From a checkpoint of a small transformer trained on Wikipedia: 16.2M parameters.
Each number is 128 + 32 x the weight over its row's rms, rounded and kept within 0 to 255. Layers, rows and columns count from 0. The size above them is the row's rms in percent of the matrix's.

# layer 9 attention value, 512x256, rms 0.223, rows 27-51, columns 192-255
size [ 74  78  78  71  69  72  71  82  83  74  72  78  73  80  78  81  81  80  76  79  75  77  76  69  73]
[[150 178 197 149 161 112 114 127 121 160 134 152 167 108  45 142 152 119 126 195 127 129 119  86  59 148 122 131 122 121 133 137 114  72 172 107 122 133 191 130  84 127 108 112 116 188 147 134 113  96 164 131 140 140 123 170 109 111 182 132 104 137  64 106]
 [142 136 148 138 180  72 148 144 121 144 170 133  89 200 116 159 169  90 125 171 117 106 171 144 114 119 111 111 153 134 153  72 186 145 172 103 125 119 143 154  98 149  66 117  83 143 177 179 162 153 132  69 178  94 164 136  88 176  69 106 150 132 214 190]
 [133 132 107 123  70 145 110 144 131 136 121 170 106  84 169 196 139 154 112 201  93 152  66 161 161 138 143 167 115 190  99  71 135 149 143 157 154 120 191 167 102  54 120  91 143 130 139 154 105  85 109  70 124 135 149  84 178 172 130 170 123 121 101 181]
 [199 129 108 133 124 106 128 165 129 114 148 170 110 142 144  78 140 142 148 172 150 129 112  88 131 140 105 149 140 125 166 157 126  98  97 118 156  86 115  91 141 199 122  97 103 127  98 110  97 139 120 160 122 126 130 123 147 105 135  55 123 111 122 143]
 [167  88 187 139 161 155 104 131 127 153 142 141 122 125  90  92  97 141  92 150 210 100 156 137 117 148 146 184  83 144 130  77 129 131 134 161 169 123 112 152 122 126 127 110 161 140  78 186 111  79 179 123  83  70 111 118 103 133 112  60 173 155 144 151]
 [ 98  96 118 164 132 147 120 101 136  95 171  66 134  82 105 106 127 152 125 130 142  62 152 107  94 121  87 113 148 156 155 163 154 120 147 145 155  79 129 175 207 184 128 137 119 114 109 140 143  71 119  71 188 144 114 168 163 127 166 150  58 139 107  72]
 [120  97 164 129 111 156  78 181 116 147 171  88 140 149 131 164 100 185  87 188 153 190 101 137 105 165 147 143 210 113  63 123 148 165 144 105 137 113 159 147 107 146 131 130 124 186 124 116  73 130 116  86 103 109 121 123 160 157  88 185 154 112  66 138]
 [ 70 101  85 151 130 151  75  78 128  98  95  96  64 162 155 122 115 183  96 205 183 165  99  79 155 172 128  98 140 106 132 125 166 151 143 122 115  54 105 170 149 153 104 133 150 153 162 170 112 141 186  61 118 154 112 152 157 162 119 114  88 120 167  79]
 [ 69 138 124 153 119 178 133 187 171 189  90 144 131  99 127 122  80 104 126 164 136 187 169 146 119 105 123 163  92 107  19 148 127  63 134 166 120 183 175  75  82 133 140 136 136  84 160 133 133  93 108 130 133  58 126  77 102 131 137 118 142 165  95 120]
 [127 137 124 159 143 129 195  79  92  87 122 145 117 121 109  98 107 135 139  96 146 125 128 102 114 112 112 156 159 126 138 120 140  79 102 131  73 114 118 146  96 117 146 135 179 127 143 131 180 101  60  82 113 115 119 126 173 101  92 130 170  96 116 108]
 [192  79 107 141 169 193  96 174 162 121 115 130 111 108  91 157 130 207 158  96 110 108  85 147  86 116 139 100 108 196 147 145 150 161 157 171 164 138 101 109 168 129 155  79 165 100  83 148 112 132 140 118 115 181 145 157  81 134 159  95 141 156 177 130]
 [142  79  61 137 163 111  78 130 116 123 136 120 119 102 123 126  78  94 110 111 186 160 134 111 170 134 125 102 114 129 112  93 105 128 123 188 146  88  29 135 107 105 118 119 103 151 187 120 139 122 179  70 103 147 128 129 134  81 121 128  73 114  70 212]
 [128 111 115 133 122  88 121 145 144 157  43 105 160 108 105 115  74 142  76 143 192 177 112  88 132  63 104 195 104  98 165 125 171  88  73 148  94  92 119 141 122 150 120 144 196 137 144  64  79 100 169  45 143 150  68 110 130 150 119  79 122 105  94  88]
 [132 169 176 110 132 136  85 117 100  77 165 106  95 107 108 142 152 124 149 108 153 105 118 181 152 124  83 160 147 122 111 144 127 176 119 144  79 128 122 139 126  83 103 102 127 133 101  39 133  91 206 116 155 180 117 208  59 173  73 124 163 116 132 131]
 [156 101 174 133  69 143 103  89 168 195  91 139 167  92 122 128  82 150 171 121 113 125 141 101  75 138  89 122 156 139 118 131 136 101  99 162 147 135 133 110 147 151 173 120 137 197 142 127  42 116 135 100 101  45 139 152 143 163 149 180 130 159 139 145]
 [164 177 141 103 103 145 130 152  76 122 170 102 222 128 142 219 119 162 172 115 124 159  99 114 171 112 100 192 154  71  94 147  95  90 127 139 115 124 172  87 107 146 147 142  94 118 122  38 131 108 105 140 160 139 130 165  89 120 154 137  95 133  85 152]
 [108 171  90 153  91 196 129 119  77 159 165 159 173 137 180 199 202 158 144 130  97 116 107 129 177 176  65 168  60 143 138 185 138  74 129  62 149 170  91  76 127 161  90  89 118 130 134  88  84 105  87 153 193 136 183 135 131  96 132 144 180 174  93 101]
 [125 115 134 104 129 139 104  96 136 108  89 136 106 141 144 123 162 113 133 118  88 145 113  96 102 133 108 108 118 121 110  80  96 112 124 171 171  82 122  56 186 174 141 121 110 119 157 148 162 125 114 205 161 109  44  89 102 144 180 111 117 173 127 104]
 [115 154 178 151 210 142  97 131 125 121 147 119 105  76  93  83 107 162  79 149 102 132 203 120 133 101 121 133 126 149 136 118 129 139 164 124 133  99 159 132  95 123 134 133 174  91 126  83 108 133 136  56  81 122 155 107 100  87 138 131 129 137  98 161]
 [123 130 122  96 189  80 141  85  75 113  79  94  99  97 161  69  99 134  90 125 186 105 116  93 108  90 171 167 156  87 128 109 106 199 158 138 126 127 146 201 150 170 109  83  90 134 149  72 159 108 152 104 146 110 156 161 127 157  77 162 107 156  93 101]
 [ 82 116 183 115  96 130 166 128 125 158 132 127  84 147 145 123  87 140 106 179  88 175 158  83 110 140 139 121 134 110 176 101 114 116 133  76 202 156 124 129 150 124  81 128  78 128 122 122 121 131  98 161 150 114  37 167 133 101 106 119 107 128 145 148]
 [136  94  84  96  74 108  98 152 158 140  99 175  96 115 101 149 185 222 136 130 166 165  97 129 172 123  78 202 135 133  63 119 100  68 129 157 165 165 130 121 126 125 154 107  79 159  61 105  71 112 104 202 140 156  54 104  80  81 214 135 130 153  88  74]
 [152 139 120 138 116 114 140  60  81  97 120 123 100 191 118  92 172 145 145 107 100 142 161 119 134 155 124 165  93  87 114 146 107 148 126 145 122 128 107 124 104  95 104 109 195 171 236 148 150 145 140 173  87 120 167  78 153 150 145 142 155 134 167 168]
 [108  97  83 129 206 113  57  88 144 109 149 177 124  88 114 163 135  94  94 164 175 126 142  69 156 165 108 100 146 146 127 136 137 128 190 169 138 161  93 109 107 149 140 136 164 132 117 132 110 135 135 182 154 127 166 181  98  64  97 156 130  76  68 125]
 [109 120 117 155 149 116 101 138  61 173 140 139  94  80 205 112 194 124 177 160 122 135 135 187 116 169 120 143 113 118 151 146 144 158 151 144 131 132  75 143 134 142 149 115 150 128 192  97 111  84  47 119 102 130 189 102 169  79  99 142 152 123 153  89]]
# layer 9 attention output (transposed), 512x256, rms 0.196, rows 27-50, columns 192-255
size [ 78  78  75  74  71  75  77  80  78  76  73  79  75  81  80  82  78  78  76  77  76  74  78  72]
[[149 125 165 114 143 133 103  81  81 104  98 128 176 127  92 155 102  91 143 143 113 130 151 156 101 124 121  93 118 131 136 113 154 141  60 159 103  93 103 117  99 131 102 133 144 158 128 180 117 101 107  91 153 134 186 193 147 175 148  90  86  94 130 154]
 [132 124  96 123 131 103 133 106 137 177 124  76 113 126 207 124 112 156 183 142  86 130 156 156 180 124 164  92 168 110  55  85  86  98 226  92 154 150 114 114 114 133 164 158 115 109 103 110 117 147 154 168 109  82 112 148  78 100  88  89 110 126 202  92]
 [ 65 112 113 150 170 121 113 175  78 110 110 130 147 136 170  51 183  99 184 104 125 112 137 189  70 119  60 142 113 129 153  82 112 110 163 183  82  84 121 123  95 164 112 193  94  64 121 148 163 126 151 114 109 169 112  91  73 145 207  92 116 162 130  73]
 [127 138 169 134 117 152 147 176 166 114 181 107 197 127 174 164 131 109 101 195 162 168 172 157 103 102 179 145 114 158  80 134 125 133 155 138 161 149 127 182  60 129  80 113 176 189 152 155 147 103 135  85 139 133 141 203 150 190  94 162 124  81 156 128]
 [110 187 110 143  81 147  86 118 189 136  96 101 100 168 117 179 142  66 163  92 181 136 128 139 134 154 131 172 160 102 138 124 131 176  92 174 156  89 119 117 119 136 150  96 135  76 172 115 129 143 155 121 163 144 144 185 127 186 122 162  83 136 136 105]
 [108 104 121  81  86 157  85 137 133 157 101 162 123  92  88 165 166 137 141 129 141 202 122  93 153 129  78  74 114 136 160 135 132 143 124 137 157 187 153 210 101  60 131 109 130 129 155 116 101 113  98  86 105 156 141  54 148 133 112 144 104 125  88 189]
 [105 126  70 122 102 127  85  86 129 116 124 112 145 169 114 104 110 150 199 133 114  67  92 105  62 119 136 151 112 124 122  87  98 155 142 158 129 177 118 121 131 137 136 153 102 162 102 120 173 155 111 124 127 117 112  42 167 128 106 141 111 127 157 158]
 [ 74 140  97 190 111 129 176 158 100 173 122 136 148  71 132 144 141 116 141 124  85 106 151  89 134  77 124 126 147 132 133 160  95 160 110 170 189 135 145 124 148 142 134 118 132 171 116 107 149 161 113 109  74 110 170 135 144 114  94 120 137 124 101 147]
 [140 151 149 118 143 100 139  80  85 122 153  89 153 145  85 103 163 114 118 121 126 126 134 122  67 147 139 103 126 134 169 181 116 131 181 112 122 125 111  92 146 214 121 131 111 116  70 137 128 117  81 123 182 161  47 122  82 133 110 109 162 170 158  93]
 [ 96  98 146  78 106  94 121 168 126 155 143  82  96 178 144 150 180 174 121 159 176 118  80 168 110 158 110 133 105 122  96 134 169 158  96 121 187 150 131  97 137  87 119 102 115 136  85 123 134 192 152 115  88  54 101 126 119 103 152 118  98 169 133 158]
 [130 178 111  95 153  95  92 153 103 127 128 107  97 126 150 112 151 141 156 124 152 127 157  98 137 130  88 105  96 122 177 136 154 122 102 208  99 135 110  86 152 116 101  67 104 123 154 142 101 110 115 148 142 155 104 147 128 179  87 164 131 136  73 172]
 [ 61 128 115 118  90 142 101 152 143 148 135 143  42 110 121 100 168  65 106  89  58  94 161 184 208 109 149 204 168 115 122 121 103 125  99 128 149  82  89 116 119 109 148 125 139 119 154  65 150  44 160  85 153  94 128 129 140 114  66  90 135 163 100 148]
 [136 160 134 137 133 159 134 129 145 111 160 155  74 148 133 135 187  61 114 161  71 114 131  87 143 199  95 123  76  98 102  79 135  88 154 104 119 111 111 116 105 144 110 150 164 114 151 124 130 160 160 176 122 118 162 188 124 176  67 171  99 141 119 176]
 [135 118  75 127 162 151 150 153 139 157 156 126 119 164 145 107 107 121 170  89 168 119 115 124 146  79 131 161 172 108 167 171 149 136 141 132 137 167  87 159 122  75 158 169 104 103 115 147 162 150 169 127 128 125 131 136 140 135 159 124 142 169  70 134]
 [ 57 171 129 148  79 119 107 137  93 169 125 103  88 103  93  83 161 175 125 138 123 124 144 177  99 146 136 139 105 165 172 173 172 131 175  57 128 146 111 159 101 173 170 123  97  94 151 160 134 145 152 172 146 144 147 103 112 146 108 121  96 125 122 140]
 [122 102 175 170 163 139  59  79 135 111 125 147 123 162  98 158 116 111 173 139  80 123 136 151  85 179  69 115 130 147 147 113  89 125 137 138 163 152 128 142 157 111 114 105 113 180 124 168 143 123 149 135 100 108 128 128 155 164 105 175 169 176  97 126]
 [108 124 143 131 180 113 115 159 114 180 160 125 138 159 149 162  91 133 100 172 127 114 148 140  56 157 127 110 167 112 184 142 149  94 109 130 131  92 145 142 108  93 160  75 130 143 153 147 164 110  97  96 125 150 130  92  90 127 225 145  71 114 120 101]
 [157 208 160  87  96  83 146  77 132 127 136 187 151 106 108 121 116  62 152 172 170 101 112 132 149  88 159 143  89 152 119 122 171  99 184 115 139 125 140 135 118 120  93 131 163 111 170 167 103 114 114  85 139 164 106 113 105 112 101 114 109  89 196  99]
 [166  75  73 158 128 134  86 139  76 132 202 106 136 147 184 179  84 108 105  65 135 179  73 125 130 130  98 134 147 163 212 110 143  90 104 122  99 146 142 145 144 151 124 122 142 121 142 165  97 125  82 135 158 168  99 138 145 127  63 114 121 148 119 139]
 [105 103 148 149 113 132 152  85 121  90 115 221 136 119 144 224 134 119 121 161 154 123 112 129 157 139 154 137 155 100 179  83 146 117 122 172 171 158  83 124 134 107  90 136 127  63 110 130 117 112 151 175 180  81 192  63 118 107 137 137 160 130 132 136]
 [ 81 103 129 172 124 165 154 155 107 128 146  95 126 132 138 140 159 120  36 118 147 147 110 136 127 126 140 129 102 116 120 128 146 139 162  88 146 185  84 161 162 147 114  72 123 197 149 133 122 115 141 130  67 146 118 127  81 148 138 114 125  95 204  63]
 [164 155 168 120 150 175 138 111  98 124 130 119 107 177  64 132 148 138  72 113  98 107 154 178  56 130 162 140  95 184 122 119 155 106 129 114 208 157 150 111 115 152 102 140 195 123 129 133 119 170 134 135 113 141 195 192 111 137 132 186 142 130 139 101]
 [116  74 155 154 133 153 109 144 157 160 144 100 222 157 141  98 106 127 130 181 138 161 145 155 150 166  96 116 104 147 154 108 148 206 102  82 113 140 122 108  71 154 117 104 143 156  95 122 152 136  62 137 138 133  82 115 133  57 131 133 159  71 148  83]
 [124 133 118 189 137 111 190  72 146 122 156 160 141 144 201 108 171 135 140 120 128 108 105 167 131 135 102 144 156 126  94 133  69 159 131 137 129 159  99 119  69 134 111 126 102 128 121 159 139 145 141 131 111 135 109  89 120 114  99 161  87 127 121 118]]